Weights of a small transformer language model: MLP 576 SwiGLU, a variant of SOAP for these matrices.
Each number is 128 + 24 x the weight over its row's rms, rounded and kept within 0 to 255. Layers, rows and columns count from 0. Numbers have three digits each. The size before them is the row's rms in percent of the matrix's.

# up: layer 2 MLP up, 576x224, rms 0.0786, rows 276-350, columns 56-111
# down: layer 2 MLP down (transposed), 576x224, rms 0.11, rows 276-350, columns 56-111
# gate: layer 2 MLP gate, 576x224, rms 0.0784, rows 277-351, columns 56-111
up276 101:127154105099103112128172069138071084105126132156110107160166130084112110163152140095129153134126107109067073118134090117136129125156169153122142129124140135112124133116
down276 101:116138144104090117169159163116093139089146150151117113122124106142165152148137074128121096140118126128132117114117176113138146118115123183150111103093109163147105091105
gate277 098:102137100146117160117145099095072113130114141175159081115122122148115154142124155122117131132147145147153142098113177142111103102146137170109141143131179106157118151143
up277 092:121134107120094122108137090114127119171111169150147097150140105162116129137109191128101098131164130102146084103120156083139109120165104150124175107137140142134118145123
down277 098:135102129138123088116110154128149100113179105093123160145110121143086142109092110093140120161123125134159127140160086138113122145125122157114088146105138166131136150150
gate278 101:136142140125131135143112120158102146088112121187161107110145131074092103105147113128172128161092142111132134136134081127103115109124115128168160091131108162143139129110
up278 105:130142128094100110127136170167105096139109149096100156129146166143123120090103149096124112144150118148068089164158117122118144104111103127087090123166142133106117138125
down278 102:141144106134114132163132136107131147089095124153147162109134130108110130153114087125134150144098116127136143152130110124102093129130148150147129119123084154105129070094
gate279 096:133127122182174081103107128120135129086108148151141106110128158119155111091118090135128162134100131112178089141133140136098124141139148126122135156075114106121131132133
up279 097:102112119088136175147124133129135119139142097095148114134099125097133146118122155130122164163142155151148111119166101112137128105086171156123108107116162138100152150142
down279 098:122120134080159094172109156104121117112150097148136150172110112141112121138122134146136179116128181139155132134116179102141097142117149148107118071115073144140107163126
gate280 104:132129141177093106116154099158111120144163146158109119120139154145112140161074179164098165166108159098162135106101123118100119089116110153112123133134128135125123114124
up280 105:102116162130104132114138137138134171120122135137142161158118142135141097094101136146151076138172114070150157139104105153162110110117134121116105093136147154174127112097
down280 108:116144134151159101118140097097115155119076138125115093127117133142134120088100142128082136112100124127161147088144148107136159136135091168114112140134124092109119112123
gate281 103:099135088121101137092093090155123134116102139169147092106109125136131119124067161125091105149130171125113155098138160134138154119099153145119158145108153159116145109103
up281 091:094166135103125191118118132172145159119104125161134097143118142123144114143141154169088108140164153151098155114126135132108147132139132133155124111165102083150136164107
down281 099:115147141134109135120130122153105107140133132101148145139109188121142131149153127143120121138167126135143147083121109080113116131160100103116094130137100107145118143111
gate282 096:156089141144138137135146144100169149160168099157126162181131141122087130118126098142101170148154136184152123150109163149132131127110168132112130099104115105084153139097
up282 096:126152158135125096145138150130124128080089151152131098145139155127143159119123127143132100126145106102107135116168129109108137151123125175141123139138176128141147077140
down282 100:119127141087141152106112177105147151133115127171163182122119114130131129139170154180107132142172144122123099139121088146134107125143153145107121127158140136136143161178
gate283 098:103128112130115153099136142150123140123092163126152124115084098124120104120158140124108149104109142119101154165141108144102132122114164110100106130074101116113143131107
up283 101:103131106164151066132151137123110138118151111105145123149157171126123078152134127124091095137119130155141098126144138177129098116125102158162115108123123117136099111128
down283 105:149110108161139090121154157132056071093139114126125160115142148145110122152158155135115131118179124103145128092151136139131115140103122154114117088143132102148132149135
gate284 100:113108108140119108090106128142109131140112117130135118111087120131117121152149148136113142089177111155159132102131142081140118144080159165145138096152108124145106118151
up284 096:085176130108123119120172135100169095126120129098129092189130097127091147157132115090107112162144136139145150100155133110135118130090136147113151153122130123144175136061
down284 100:124095146134155124137147093161137125120155133144138154164081132143085144133131121064148096123153113087086105123117129090139142107087151165116138144086074169169136137142
gate285 104:128156112138155108152091150128096176060112119102118120159174113119127130121134139126130149086115097153109113117115163087112130126134126159163160071166123171127125076138
up285 110:130131153107099155084173127084129122159151127148100130112108104120095122105099100110160142143098129115124103158105092176119146136143137055118121147106144107145114175131
down285 103:124131138157123115112140111086180158125176143158143156125144130138149088138092109168131084118116136090120158156090121153126120102101121068113113116109108118102095130150
gate286 098:158135118171125097159122093153177114124121078107081099163119115123131113122117126124127150161155151128133137123105166118125144117094130191133106151119123149133121089142
up286 101:147161084125082095179111114169128148129172139141140177140127123161167143096123123108158121125148136176094121166116136144140142109147124134136138127116113144132137148158
down286 097:163127135124136148174084132116098184137137082168135158159137150132108150108169102123117107126118108109091111146131143114124108132136126176159088088108133119119127159159
gate287 097:069134094120173105165126153092138169165152140098162127118130134153129164094150142164159093143139119139119177118170125156137070125157119126124125152097123137164142128118
up287 102:115184176136144123082130165106117155121117135173101118133135144122159136166143153116133104146184164131162182106165099142118097127106147157126132143096145124099130139178
down287 097:113094087127099113164141144143122084099097172121092135137124106163097105106108121150147124103109132105079163151160176115148146148155130163126104136113115157116140118123
gate288 087:093127152137132166162139100121114101150127116127129144166100129111124166140172142174088116133108094136122109114065107128136143126123119113151135181115156105105135114088
up288 093:169120138124092142130131148086117148120088129129156167101188103130120108097109124136116122156077137117152128109170131140135117156113128114151170125112069152157096132093
down288 092:136146113151148125121153153115150101134156120126148131103175133147126115158139125138172118116143160114099150122174129146119143104095125132085129120138084156119115158161
gate289 095:145064149114088143089154113157167129115169155107138144135128087160100144125145149185166146119138110126145162108157118131114124120128097099146180129127138141139111065169
up289 099:144081093129170147132146128128113157143125102108155144140133123115141095132131119149131128129137124103120098090090132143091125144090156126144134156135074131140140118147
down289 097:112183081106143146111135131155103126117124134152112144091169149130090143134138121081149105105155131148138103115144117127140102164175117136125096079136116155119131103177
gate290 101:111121112146105144160109130135139168118146150133146118115144125102122119134154119173135166122130117108157108097136129137169147149112125107146130132083183139089112119119
up290 098:107129120141133131182128122161101161132130138128147136144119109146127127157181129118163166106140109080132122115147108120164139094108123125122131146128155155089124110123
down290 099:102144133096103128135124135111101145088175125145108153205152181153137171135090101115127124102107112171124141157178146112124132148146160119123105106180133110139142077170
gate291 097:144144104132144131103174139152165152128104101168089122145120116088096108135140117127130110125116142101129116130154117124135116145118157144134103149150143134138113127116
up291 095:147147107142160093130161138160141112145125095106142139113141172139139098169141114119167137122064146113128120152102148133122133110127115114119123126130117133093157117089
down291 100:121142119102158086094155115135158146134139058165101162122162132151154115126144157145136095160110188142120130136113170119120108117094129126134128132105119152128142114124
gate292 092:122127120152121108122167130121154142116113118111124103167118102113080103135134112115127119107078134127118121116128130135118151131118123162122115083120109131180094081140
up292 097:160147140129112079100129120132114115130146110101171145171131124120075087148146134174105128127098125147104114136120115121093131110162104136175135148142089104153097080128
down292 101:125135124123097138142097141145158142149127117104143154110128131075129098124129106109135128128134089134120165099109153132122118107175132126112154117172152131149108079121
gate293 103:125089098148142146127107163132174132143139118127115130118162140171131121123151165118113160127123124102106089130156140116149128110158114129111156123120096153090089185154
up293 102:122142113126142145102117111129121149169123119120092144121147157178131121149127160094145140135099134152110083160124093105121157121171163106126151143122137126155115104094
down293 105:133148144137138090124097135120190147150122129112165147116097132125100167200121161130139147146103113096098122133110126184183101111132107109126126110141150155117124105123
gate294 095:109165142137155113158130110111091088156135153148133119083153133142165085115148162102133110089149081104152090120110131114132128158089117114143109151136149132183078144106
up294 099:082130119146129156094119133112107180093088127124137120133105143107089132136103107123123136087117122132130130161113120111115121125129182127178087134114141113178088090148
down294 101:157157141154118123096101119127144165122144096186111126102127154136145118132129146110138160102112122153148161153150106133102128172084132146171130142114158121100100086126
gate295 103:109117154136126157091142170160115149126105136140173146101183101092159158135141092115124090142122137090123188125143162128154113133127129113066167139155112110163138155132
up295 108:160152135127138166112104140109130126153131135108139146082165151105153142168163086135120085135134165134084087132130116092126116143088193111100132132115111115110142130118
down295 109:129165134142104135083186123126126120117089135154132110094154144113135087112133118157108111110146123163137127090138098131095093142099136141122121124102131112155166139162
gate296 100:150107113134126118112141183110072156130134123085143113154168143117076109145112135118112128126137094109114146130122152093134140117144129124146142144148143139124101158124
up296 095:133175134130148126139131104103150125120138160120101149147112096116101105092121108118158103128091099161165109141123145137103101108128130112121125139141175133123162145123
down296 097:152155154098119110090147100114175138131150114129175166128097116112098157111158153170102128106103151136143146120114128117100134071162130121125164127121120132109157098160
gate297 099:129128155145122102168105135131096134150120162131148130120103133099126113157127144167113176147145101121114088186149049138160135131177128137128123152107128121080131114102
up297 098:113108145106139102144164099102106126162146113147132111147142148125129121134086100149112067148121166120132124086125133148102110135104110117132138116150107174148160121121
down297 109:119086131132094116131168128137148117099146111111159122125109143138129118125114148101120159147129107149108164098119169115116092146178092158161143159108122083131114113093
gate298 094:075121121185147177053065148066119116129120138121147132115133114125118168094163137139159138076136148140114161124148119123140138086146124123129136132166120103158187141146
up298 096:171120137124125109117113099120132132146121137097150213159097161108119130117115111160111107137139124132083118116150148137148127123124116161163127088134081098148151122111
down298 099:150104160063126100158109143178101142117118131120126147166131137174129146114109151154136126127156119119107180156101149136153116121103153148173137092180117121147084134170
gate299 086:140156155146061141131106094165135177120163145096133122133127162112172116100126135121087148117142121115137115109142147118134106159145144108104134148127138097117123123114
up299 092:116121130129126132131119157151131165125135179138110060156147139112089117134097153098125144084116118139121155118159121160130157107102146115166116092097114146148135138098
down299 090:123117134185142139167128111116132099136128151144121132086127111139093126129145144124128108136099130158125133155119151082123158116120174137106153147123097127151123111141
gate300 108:113118104157096111101100111128132139094174110119144153105140132122110115053178143118132140120137129104063154143075118129124097088102113147113142109146147136126097084121
up300 101:106124129130117139129105122120116156147061154113118130096104110171125100170103151099083151122117143073167145152129115094179149124140159125128163140118156136113121155117
down300 104:118157131115119107145121140174119110116128134150154110122149140107122130105156175115154129135187109079133125123164135116163123119118143147111179091195162167096099105083
gate301 100:183106134126135157101144128127127118146151126133104091095062141129107152134122129138133142187144120164157109151125146154092167126137141112097158140146111125109158146151
up301 093:079149206117126089173179162128120149125093103108150153153165157142139122118109099133133133118140122125106128154128169131123078106116121115165127120105083110121139144120
down301 097:143140160119147104133194157141103155141151125069158132107082115090144136180097100126138125128109095132153148135127156121117144119107132119108119127118097090103159172158
gate302 090:162110119141112109138124106124158182150122174150132150108163141080152188119117134092122137103120138140150150174132163153122178109191122160160095121123092097107126072180
up302 097:140148135154154108104163198130124134135092094106173139119159151084187138072099118121083144099131091145103129129139075140094116151148113128106128133120123110160148101155
down302 099:192127137120130098143087145082138127133170129141119092163151163131131129101158143099120143121142138111113095136116138091119175113150128140165147112144126136137124113142
gate303 109:126126134108159146165176114136121116133139101172147160106129184126108073120141128134147118122083125156125118114103124095130151076125133109110134142095138156156142142156
up303 102:154144135126128154127103149110131139122158157132155101142137104118105100120134122133136177131155171140144109102152128098128153082096117160105102090125105187122114142146
down303 104:121122126157124126102109142129145136127133126113126094138149100141108158101139180121106098127146112133080158095155163113110154157097112090154107137142165091133112149116
gate304 100:143183189122145111114124157142117123112110136125140146102096161098125106154153122178132124129157118120133120104172110119137147149142139128141131162137177102116153114134
up304 091:136161138101138109126142135127109135137106099156156159138121113112117119185119122199115116135112115106156099112149131105122125159129125136151159175121166133122189114149
down304 094:129109126131151166121155132162162097148114120158146159118151091108115165136092147077119127136142113151129135106139185097115124127157165124151125118103153151116146080133
gate305 097:150154137141144120178116140104150152157149125098135110125184150195110140147131149114160130123103153122086128129083095162118108120126113112137097191119116101154150119153
up305 104:131154103127108120095115119146131134115083127150154164147098143076098111123111105163089109134112128125132123139152138174145125092130132146135127086113098088105146079162
down305 106:135104102113106117089112156129164084137095123175147127140133104080180075174177131135143108149115121107096121112133161086157114134146122120121082133129129089131128108128
gate306 104:108110148126129116140102069091144086141108100127119152151122130109134150092116124123143138129093128114150149145149152149112129120158099140130152120139103092128119129144
up306 100:130153134155139190094140130140067148086120112153143143124156112132144109109153129103137111107152092129140108098137168131165154145101110129117071139156122170121167102086
down306 101:189131121155128178151146140092156136135140085098153080138121181117108068131171149098158123162097134106112135120111119118120177108135131103084129124144133134123082155157
gate307 104:121097112123104164178107141152113117135105095102114098142120154103138101131143176158116120120122134155120063155149127140096154149133155157083101128155131084102099206133
up307 101:157132132125101127149074138129106113142138160158125148091128169092176143144121110124102147117135142111129103128150106163122093129169129126160165163108129158143126131119
down307 100:114105152117137168103121127106121109134090102119116130145135168133107114086084132175134151110086134114138130095134100091109110114140146104135094083099129118136132107140
gate308 101:131089150169121132097105114101092142172107130126134135111117124152138157122115150166137124141134132144168121112136156123119148106093125128126114103111090153108090102139
up308 099:138185143107158136149151118122131123112107083149122131132133127145106088128130121101130161112149122096107157113161155161124089095140145151147105138130150095166138149168
down308 099:102108138159131154162124130104132116171150089128147109123125152107160135103111149133128111093121110124123128084129109141127139110128131132107119122095101161111147112124
gate309 100:144132121130095166146121126124106180161137160123102131103117122126172104155148168128103148112139134164126133094091148098114103127116113124126120112111159097117122153087
up309 105:132136119131176098144117139159145131106095124119108143104156140136104161107120078094162144152125149112135158141069124163100143114154140147139136125119099120121145096112
down309 095:139182125091087150144128142100091146115098143123117124160122104127168140165101132136088151120108138152108111129108124103097162143133171107088120117151109202131130165124
gate310 104:096127163091136143129164128172101118170136150117104082139139134111152066157130142142111131136133152095168137161131161151089110113109115174116121115102159120129144115120
up310 094:116096121099125158127152147187118176144135113122111085139150102157121107150135140120123143115121134110135126105172125143141091080135109124125117086138110160173132098122
down310 100:123142123206123147098109101133114146111154126143147166136132171113107167080151135151101103123146122145118111079101133146157112125093129130131150087133153162133128175194
gate311 084:120142135111133165142149125135151143097148144148089155126105176118125126136125151122148161157111115116158110113089131134075109112148153145109137128110148120096120123128
up311 084:116129125074137114115140146132156131107122147141106134160085126124126119122127108107156144117118104150105147132080145104091116142180155087132104099101112129083136142162
down311 087:130138117119138144143124095113145112114133157091118130121158097119124135096134125139143103075123183160145131178087152104125132174107103112136112138131123110143074157164
gate312 099:068133174133130186144133161134136152120142106138119126127104159094144141153072112112152118109144141119148153140144122172161164148122157149110161100108132110106157146171
up312 111:127141132102138132071149141131084124106132129149159126134099131129122166151091135127125109138117097121219145110139111143141150131150122150116168141116158108154113158121
down312 098:171120117162138145151136111091198131145122100137165139121141092097128083124140118103122140102150133102092109142119114081117111092113100116122089134105126145091113163154
gate313 096:135112084135162141153119164151146118117146110127100159127123126099142171139095132146180147108144130196143137095114122100123153169140132127156156130120096113111130053139
up313 093:095168117120127139139138123129157122119143113143134104131189106135144118152122111135133168199118123107120170103128088148125150124113150154174144119100129108095146156085
down313 096:127139120104081132120132121116149118122114110134131151125130137131145115149200142107120164128134120129066153120133129188148110122118121105114105113143088144169097136148
gate314 090:179112136168142127111140155138126112108149106127097144095116125149085135147123112123128121108126150156131159130162138186132123129165166133102137138149177145150106096123
up314 098:087145118137128132150101153161118144116127137137113119167074160077153169151122130128129169142079180132095123145151085121144159123120167131105122115115067107122097169121
down314 093:158103131120147148130131102130092100151151105108142097088138076163097110117152139119134101136152108145170108080145119104100126096117114120167152150166201118136145129150
gate315 095:147112169113082115138123154178145151104169142127134125138080163123148182137111124123111099113154147108129158082155089088116144106100179102103149148161126126140122126136
up315 097:099102127118153120092121099064105114118131170153155122160142112131124114140109144158128113111109111154152157148112129109208118128117155127152176121106114135157101103113
down315 099:144143127128111153157134116149173127167112119130146130108123120146128115127128111129102138090156122109139091123140106118070134125165132085125087116161142135126117139134
gate316 096:146105083093123126120175168151105127101185116124139129145106112153089124135127115163105144103119165180046144167122113107123120146113141138169108088150153108136152072117
up316 091:142102132104128147136124119065077092090164127122122127162091151120112148122123185124109118117136131188119111149144129121118108109165098148114138142139145090139158151113
down316 095:107152141139110141140140070108089123168075118116145144111162165144118118121107086088172099137124122104143122111130098139165158127097124148137117133103097172132129159084
gate317 108:158123127176161112134139154132133149151125114141110176121179124159129118103141118143124176116122081171134109118097100148128145168142186109156146130131164149118130115122
up317 100:131173135133178119167128124114125115121134186131166119125147189150106089133154132173127103150097125156102111109153123112121126143142121148118069158112136141109160109084
down317 105:089095155104070147145088161135138073120130140118161113102099126069113153158135119086173110117147095099105113139131152156181142095116107182129098122110158132112094105144
gate318 105:134181092132169101128097131107083102108104139155108085074101085108130157104192094131131124106160142148098095150084088154109121095113095115132138162149114172122114139195
up318 106:094149114109102157090108101144090132101102150124104107100092096113086102114137104107106127135106092173136072116176094131115145092130089155122135115119136095119159121113
down318 108:096123098144149140132136128136108108093119144121143144180081165122125073147112105155163120124143089140126087113119106106138102123114137108095138128146124125124180119122
gate319 097:100102131147111112098125149086162164119157141127159099137145106150131129116100125142115159104194124166090151143144163141114164146103101101134127099176112122166113122128
up319 104:154105145140147163134128136155162135108144153140140134172110127192160134143087158135086178126119138137119143118105143133097122173138103112153106171134146133109092127138
down319 093:129135166084164111157134145108125149139119080106128115110094150058101114112166101099149125162099153127149116116146097074167122078126143149102091139124154093096109162117
gate320 099:104113149199172085090133130145137167158147141117109104134133124121088122155137103159186142111146107162155142151151197122125109164129122135159099122164150169083137143134
up320 093:178129144095138118163140157110123119096101144145100180120085119154137158109153122155083142126135183119100151149118110103144126113127175131082184145103143091128188122169
down320 099:126144134140161120122142088082119130101129116084094134121131113132131126112094122161130154142150177125104128172141192116139100145127126187070124153145118135097147111083
gate321 090:126134137130201125089070111107109104148150156103120158100116135120157083113138109163113127126133190165088146149134150147097107119148177146185100145079101111120146104159
up321 096:094149144154169116119107138118149118126168126138133117119165119144164110142121105109153126114078162188102114160107121131097135160164133142113147109072115078137141099138
down321 100:135115116089147140158114102147115128083099109134104153122131186114092131132143161132143125124161112118137125115116130108142143129131100102111127069130190138130099143133
gate322 101:147123095130131133094123139128139169151109148139135120110127068111133133118163173105116150086113144118099108157125114157136125108165163157090172115156076134147115148126
up322 095:131151134140125120098099129174104139171148127135147185118123179127120151114083103136135118106118124125161154108123169131103116164086128125177070109148141132094154116128
down322 101:148104097133119125063152118108137154166147162137184161095126093132114099095116149104144119107072174125126156129107129141126094081130129138112101145155059117104124154147
gate323 103:139146107164105137116113132126102141148128154131067122105162130120129149125159095143132142097111135098128108127146138153195144124130093107141164117165143120103139105090
up323 084:156148134085116138106139102154129078097083083121110139080111104185130129135079130135142134119108133105157142115126098127076141097131136135097149152121103117126150154138
down323 096:152162145155145145179120130151087148110116124117119121079131151124098167131111113130129141153158139117144126119127092158123151142135121111128162139119148134132141163096
gate324 092:140101127139112113133116133151106096130118124106122108107115130149087107148161144158111155132158113115111154100112114149152163109129108133134098060163120131074112090111
up324 094:112129082144171153150111159091101118118167111092104159178149118153109117146083110092148131144143096134107090107113139098114103126129141134125136117116109130081157155146
down324 097:138113116108167150196123114148104147127113129103114114120148134139126151132155072100160145129140104100114125130131129125146118128156133113160126117084178104128140097098
gate325 109:107128144122121169117171127126150147133125118145114151131118174101090146132121125155165122159110135099145138119102098126145153108142137128139120155133157089114141146141
up325 103:099124153157126151129122153116147135128094123168106149134110175131141141165079158138160151151150130123144180122122126125127124119170159149091134148142131113112105124116
down325 102:095134092156123146142139107120159087101092138123152107110139130097091141147124108122137160127142136115151133144090117122151111159156154138167112126114118158168094115160
gate326 103:155127129118135121125127160142137124132126126120103100132114139121104127142121129138166081151171070150154120120147118118085136141150090146141136150106092125149084148104
up326 102:173152175136078163165134120142114127099146118091116114144092131102105121136103159154130073153149102120127138110119133156093127106161159110088123096103103146109104101144
down326 103:145103109096127139121161144165099076118139088117152120139069114130118159111116121111114137094127138099110082082124123123119121129119137127151105134132090181075100128128
gate327 097:130152159158122108175129120138106126142157143098107092140137127117131085161115141161139152142126172123152148148114126123087118084190117120179108153130087111138083155095
up327 100:145119103114137114078139131140093126139110124111124126123118122092146099136155172129104148121142142129127101111111128143104106116103078110164101150111113139153117090117
down327 106:163137082108102150181128137146154105168113109157153150116118122136157110094141149107097148070117136119146132139112106119180105112101100141113196126119165136160166127172
gate328 094:122150086170152119158113128119170109135147143165162167130174085156111105115150155117103146074137117114177095086155139121125119152147112145140125121104127076128083126125
up328 094:176114194192094096136107104173132116130161093122144158144143129140106139117160126149172118101112164132144120105159137130178177108157129140145149120068132105132098150114
down328 097:137128122066126132133101159157101153113101103149118120153087105126139134125099124121126132102133136122136137121163152101109126151128143120141122114136153147132153128171
gate329 114:134138131109125100144092134132131115108147136135097117151127124115119164147130110152124154141149112144141095142128086132126142142142107121063157133148137164134103142102
up329 115:133125135117100131087073161135105129119099119153134118148104113139133159113119116105105125094122119140100117193132100129157112124094138170135103147095121083100143118138
down329 104:147172156179156137119137145119077111140166152121134135146150095138127130143108099130126150150138129105154182144148088153142078119130107095118133104085141169160150111154
gate330 099:077148109100131095112194156152141144117109172130147092125127116116089133148119159179122151138121134121135120147093115128125118131129112171126118097110115141162128158132
up330 100:147144153118118101084134115135129107098126129127110114135128164116096090094154135079086090135149111119133140141123131152145144106107173103109142124145159109109156109135
down330 099:129119122091165109141178150109129096146143150131154096142097114142130143121108152126145106127099129154112121126126136080128151143113078151152140086159063146113133148155
gate331 101:124156115127151117141159151132127127079134108117143139120136146107107079122156114115132133144149159089160154104108105146131107151167097150091199103138164137115127133093
up331 106:118105117162129082154144122172144097128108132059104116123106129123151121159118116095151139122149108120095158136134115111091122159135136099142107143113102145142117115110
down331 104:142128112127110151140145090179179127171127102131107126136132112156101087090175123153121110147109172120116128144117144116142129084140120124135125181157169064068112126126
gate332 098:135094171151102067113113128138128062165150159114144134116139126132149111115109110127115111152121142118126137118154125173144115105152133080171161098100113095146115139081
up332 100:137130183150059100098128131126135107102158143115133133117159122131177143097099128107163114154121148150147131101162139109132165097156103112159150073136116078152174150124
down332 097:086136093098153173113078173135092138167111131115140201070127110137101113146129100107141145126104106116137112088120139080096152144154104083103126174127145141129117160135
gate333 090:134139130117163111098156112153103092126127114097146168096142081099186106146136094165115128150162122155064118139134135111117106124108141106095141154104140133143102173134
up333 099:105150148171114097066145140139115153099114106131129137108121127122108156126123144150149132189109104086148100105129140148130136165111124117147099136119103091095137153140
down333 104:143154189088145119137135143146086133118160106115125108120104119102136100147145113110153145115162137109152097127123152104141135145119167129130133131131111139133149082104
gate334 092:166122134163097160118087112165144156118158099115115136106119131134096105096161165132122153132104100127117125137125152121111132149115181161173098155164119145083113091093
up334 091:124125099131118155105120074104181098144130114153080079131103120132110142126147146138101189139140133114093121161085148131137153150108147161151168127147142135118111154122
down334 095:150138126127118100124119120102136110130137160114114125117151132141132191118095167129150091122120085121113142172111149126172136099115140105146101109084160090139137099078
gate335 105:145134124133148075146160139137096126168157146120111089120145143113139119148105119149127150127107125114158141130083113110141131158124163133119144115091125144082141146158
up335 108:118127111111073123108151152126088088111134126145097116108121108145154130146130133144116152157124131097161096125139143105172151179119129144117129138120137101108101128140
down335 108:151121094130115141126110098107095108110139126120121108148126130078167138135161116139131142130156126109152114124144114142155114153134122113128170154112165189172125130141
gate336 095:135151126121120131125095107093087105099139136149108133097122189089106112127181139117092105141149150096114164127152113119144136118142147136111111194167132107115090123150
up336 093:130166117171087151113113098127137127125098155164137079143112116126133082125155103093107123114098110166075149146109151078103126120163113117138110152132133104117097111123
down336 101:160127127149071124147103146106101103081115104138115137097158183120109121122121133092093122114148120086116153132127110123121117123160149164112091156137141115138096122125
gate337 105:124124108152132106156174159101100136088146082137184121143102155147112143121131141151144142143136115127112155101094156096163115149143140161173112150151117127093126118129
up337 108:124112114131130133128122125147154099128122135085151131100154124110118100111094137123131129129133148139102143121093106149117155101143137075114170112125147180092110192125
down337 100:119087139099157112133151096082123131116145124119130117117107114134143149128123122110122134133133092135124129157119141097134091143074132162153129209154119113141112111113
gate338 098:131131131162141129136124116131140129152114160104121146128117132121155133137107141149139102166151105104154147079197113138136127111140185126131109142100146167111113123133
up338 088:143141117113126137165106103138091133169151107122126138155135159134110151108098146115144136128132163102131113090141167104111100123142087103125151102123101130134155130123
down338 095:140089091106102129129140144126122142120142159067129139147131127109145117140166133118110149163160121129172139134129122102149109149134114121135116140149134162072120158111
gate339 104:130122088121111135118145144142107114175107101116122105074141138147141149141163097164114128100123137103093100096121086082103073143152136108129143132108105094080094111123
up339 083:136118161165143117119148155143120106167111144099145121105178142134148129141139123159119139096119126117106063092118115099095117105166130080139150110150127146121110122123
down339 094:119159115157134151106115142154137149133126159146115188165124156097123115111131131133160172128135131165130119159127139131156171121149084156121160111136131147163082125097
gate340 097:108128110091150126133100147098155106129104145119151124177126095101117082097135092099164134123124116134129136156122109139125146102146132060105169126164101101104142152117
up340 096:193134142123111110154116139083146127154157132133095121107127123123180136144141125138158150179104113141097080156088092121113168195130148112115128166141174127124177134111
down340 101:108095160130151136127103132147096134136116126136123128104091113142112118099135125170150127165117160084146073130095122142115118145135151120117125125107079116108147107127
gate341 100:132123154099147143153071119105142149112136130137186174138148139117141127138138136163072136151140133138123168095132156182097128094143136122099102121180137109107147075117
up341 101:123092118103168166127109119090159129130169123105139181139094134106169150132138128152100124143128122113108158115117092174098122158139096113129101100175121104099126153163
down341 101:137138112086157134163094124139168151162071165153119136072106113147113109123112124115140084144096112075123105067119104097096101128153148152124153092136150142145145132175
gate342 094:177132114126103119109124111113152104135134164128135150103149164159117107151149135134130112130122088117140153124100105113130155146119142128192120147171217113155137124148
up342 088:108166102074113106110105154138146128128134111115145151174088125135075112140130106142146143145133128195130110141122097145151111075152138147104121165129095128157126190099
down342 097:137135156106125143111091120142137142141150101102149111082128111139109129126080104146110152138155109128108159160149126150150142101150153143101141184140111129129103125143
gate343 102:115141104114150103097097164162065098148136108131134149111154141135166141131134115188088141114152115131097152077118088167106115153102081130097105168128158144129157116089
up343 096:131120125092116108070116138124125101108161120128123112113121125105140141133142108097149157133134099127089117110131113112100137099161106131100129112072118075127140143099
down343 104:096126158136111110131156111084159139109124128107116125112145114129123156115138143147168119155106161142136090150166099100163188149149154113098129116139112137135101115091
gate344 101:110141135118113132103106125116141092114133152141197127140148108114171149121111125144192135128147146088138106156138134129157178105095127092147187149148164130094135137150
up344 097:110152127153159102082124077118114123115102116115099135110134076122098135111105124146097134127086095103141079128119108144127120130141133122164108117130133117156093081137
down344 097:115107165104141097088130142112178096130156147144167170129100065162084151103106147165134124103098161109092135150130102160160117120163142106131113128124078113160182106147
gate345 107:138151118098113089102142149128140122152115141138193106100083121115169103122104123104149110143109108149129098119124127130128159107140157079139154147137135174127119098148
up345 107:108127081089137147161156120147103125127101155153145176139134149094135141107118135081115074149125157115123131160122154154151114148092146132109122096147108153124168159123
down345 104:122124135129120093135149087118111109125117162136087155144158117141162163131116143084151148104134148168158149106114173120156099115147117120150135126146114102127132121134
gate346 098:132140140150137099175122148106116158134155098103080133141120136147108155167122149098121112091154147171114123095147129161125155109121149146151135131127117078135173138150
up346 094:155116118145133112090156130155157087103136129148124105155127136117149102109118093177156148134147096139129127171083105112159130101137086116095088130134076106129117126120
down346 099:111117131123128152172134140115120141109160152093134105130143120138100128142113156105117094118132122141082131066155114096132150124129130147107175131149130056118112143125
gate347 096:091133127144120146134136146127118136099111129120131117114121156098085122166149104131095138148173164127101148177109087165141158119132120120105089115153154112131104074109
up347 098:159106155114164139145130107186140114197136120087139152132128152187120147104142108091153112160130108126094109102142105102068101162096145136146132151158160126139120144119
down347 100:104145110148110132130126102118138130122091101112168162125104131143102066139150096151106123134160174099097118093112108141121138156157140154117126109166111112137136115136
gate348 104:136091132137128168143092135107140081139147093154125148161139156120108111167132162123089114144155143107106106081175166141116110101131117161160053122123106109124145118162
up348 101:187129127179091114130121137131123107165102142136127097125114066130099128135096104146104102127112128145143141133131115155133107124107153142112106142153078142107181151164
down348 102:117149141110097138092138106141173166102121118159124149158135168105154142140150116098135153121090127149108127138114153158129122139130115137099127153094099131086073100109
gate349 102:143131130176087112131150120121109122115149105120137138126107118155171095086095119134135164142110144155112094159173120096137135149192152108171110143084150112129129085093
up349 112:122155133147101134088109105121098195126126099108148139128130108143113152131140122129099144123151136161136135137145141132189121128129168126103136122174129113103142087110
down349 099:136115107102131082135110106109134140132141153101134123118121151112102102084104107123128115105120137118099135154161174136147128099115126123112125112172095108097147169133
gate350 101:111146164115148127106150098131098151118120131118105106163130097145068123133112095135114096091130079137086156140158129154133108157115128129126116150138158112085119121153
up350 100:105146097096132091126113139098149155151085108126162151151103098081129168139162132129141117162105108149099112103128134105110147092139154111123132159131157125100105116118
down350 092:116148140120130148105121124128134143154132145141105083134099090136067141120111088093117083062112106142097124096151144164105156123099088099133197145163158124079143129165
gate351 097:137175140137179189094136134128125135130150166153132148138126085124134144137101137116136166109116147097080151142121121092147149100125150134110173085119109138128142155116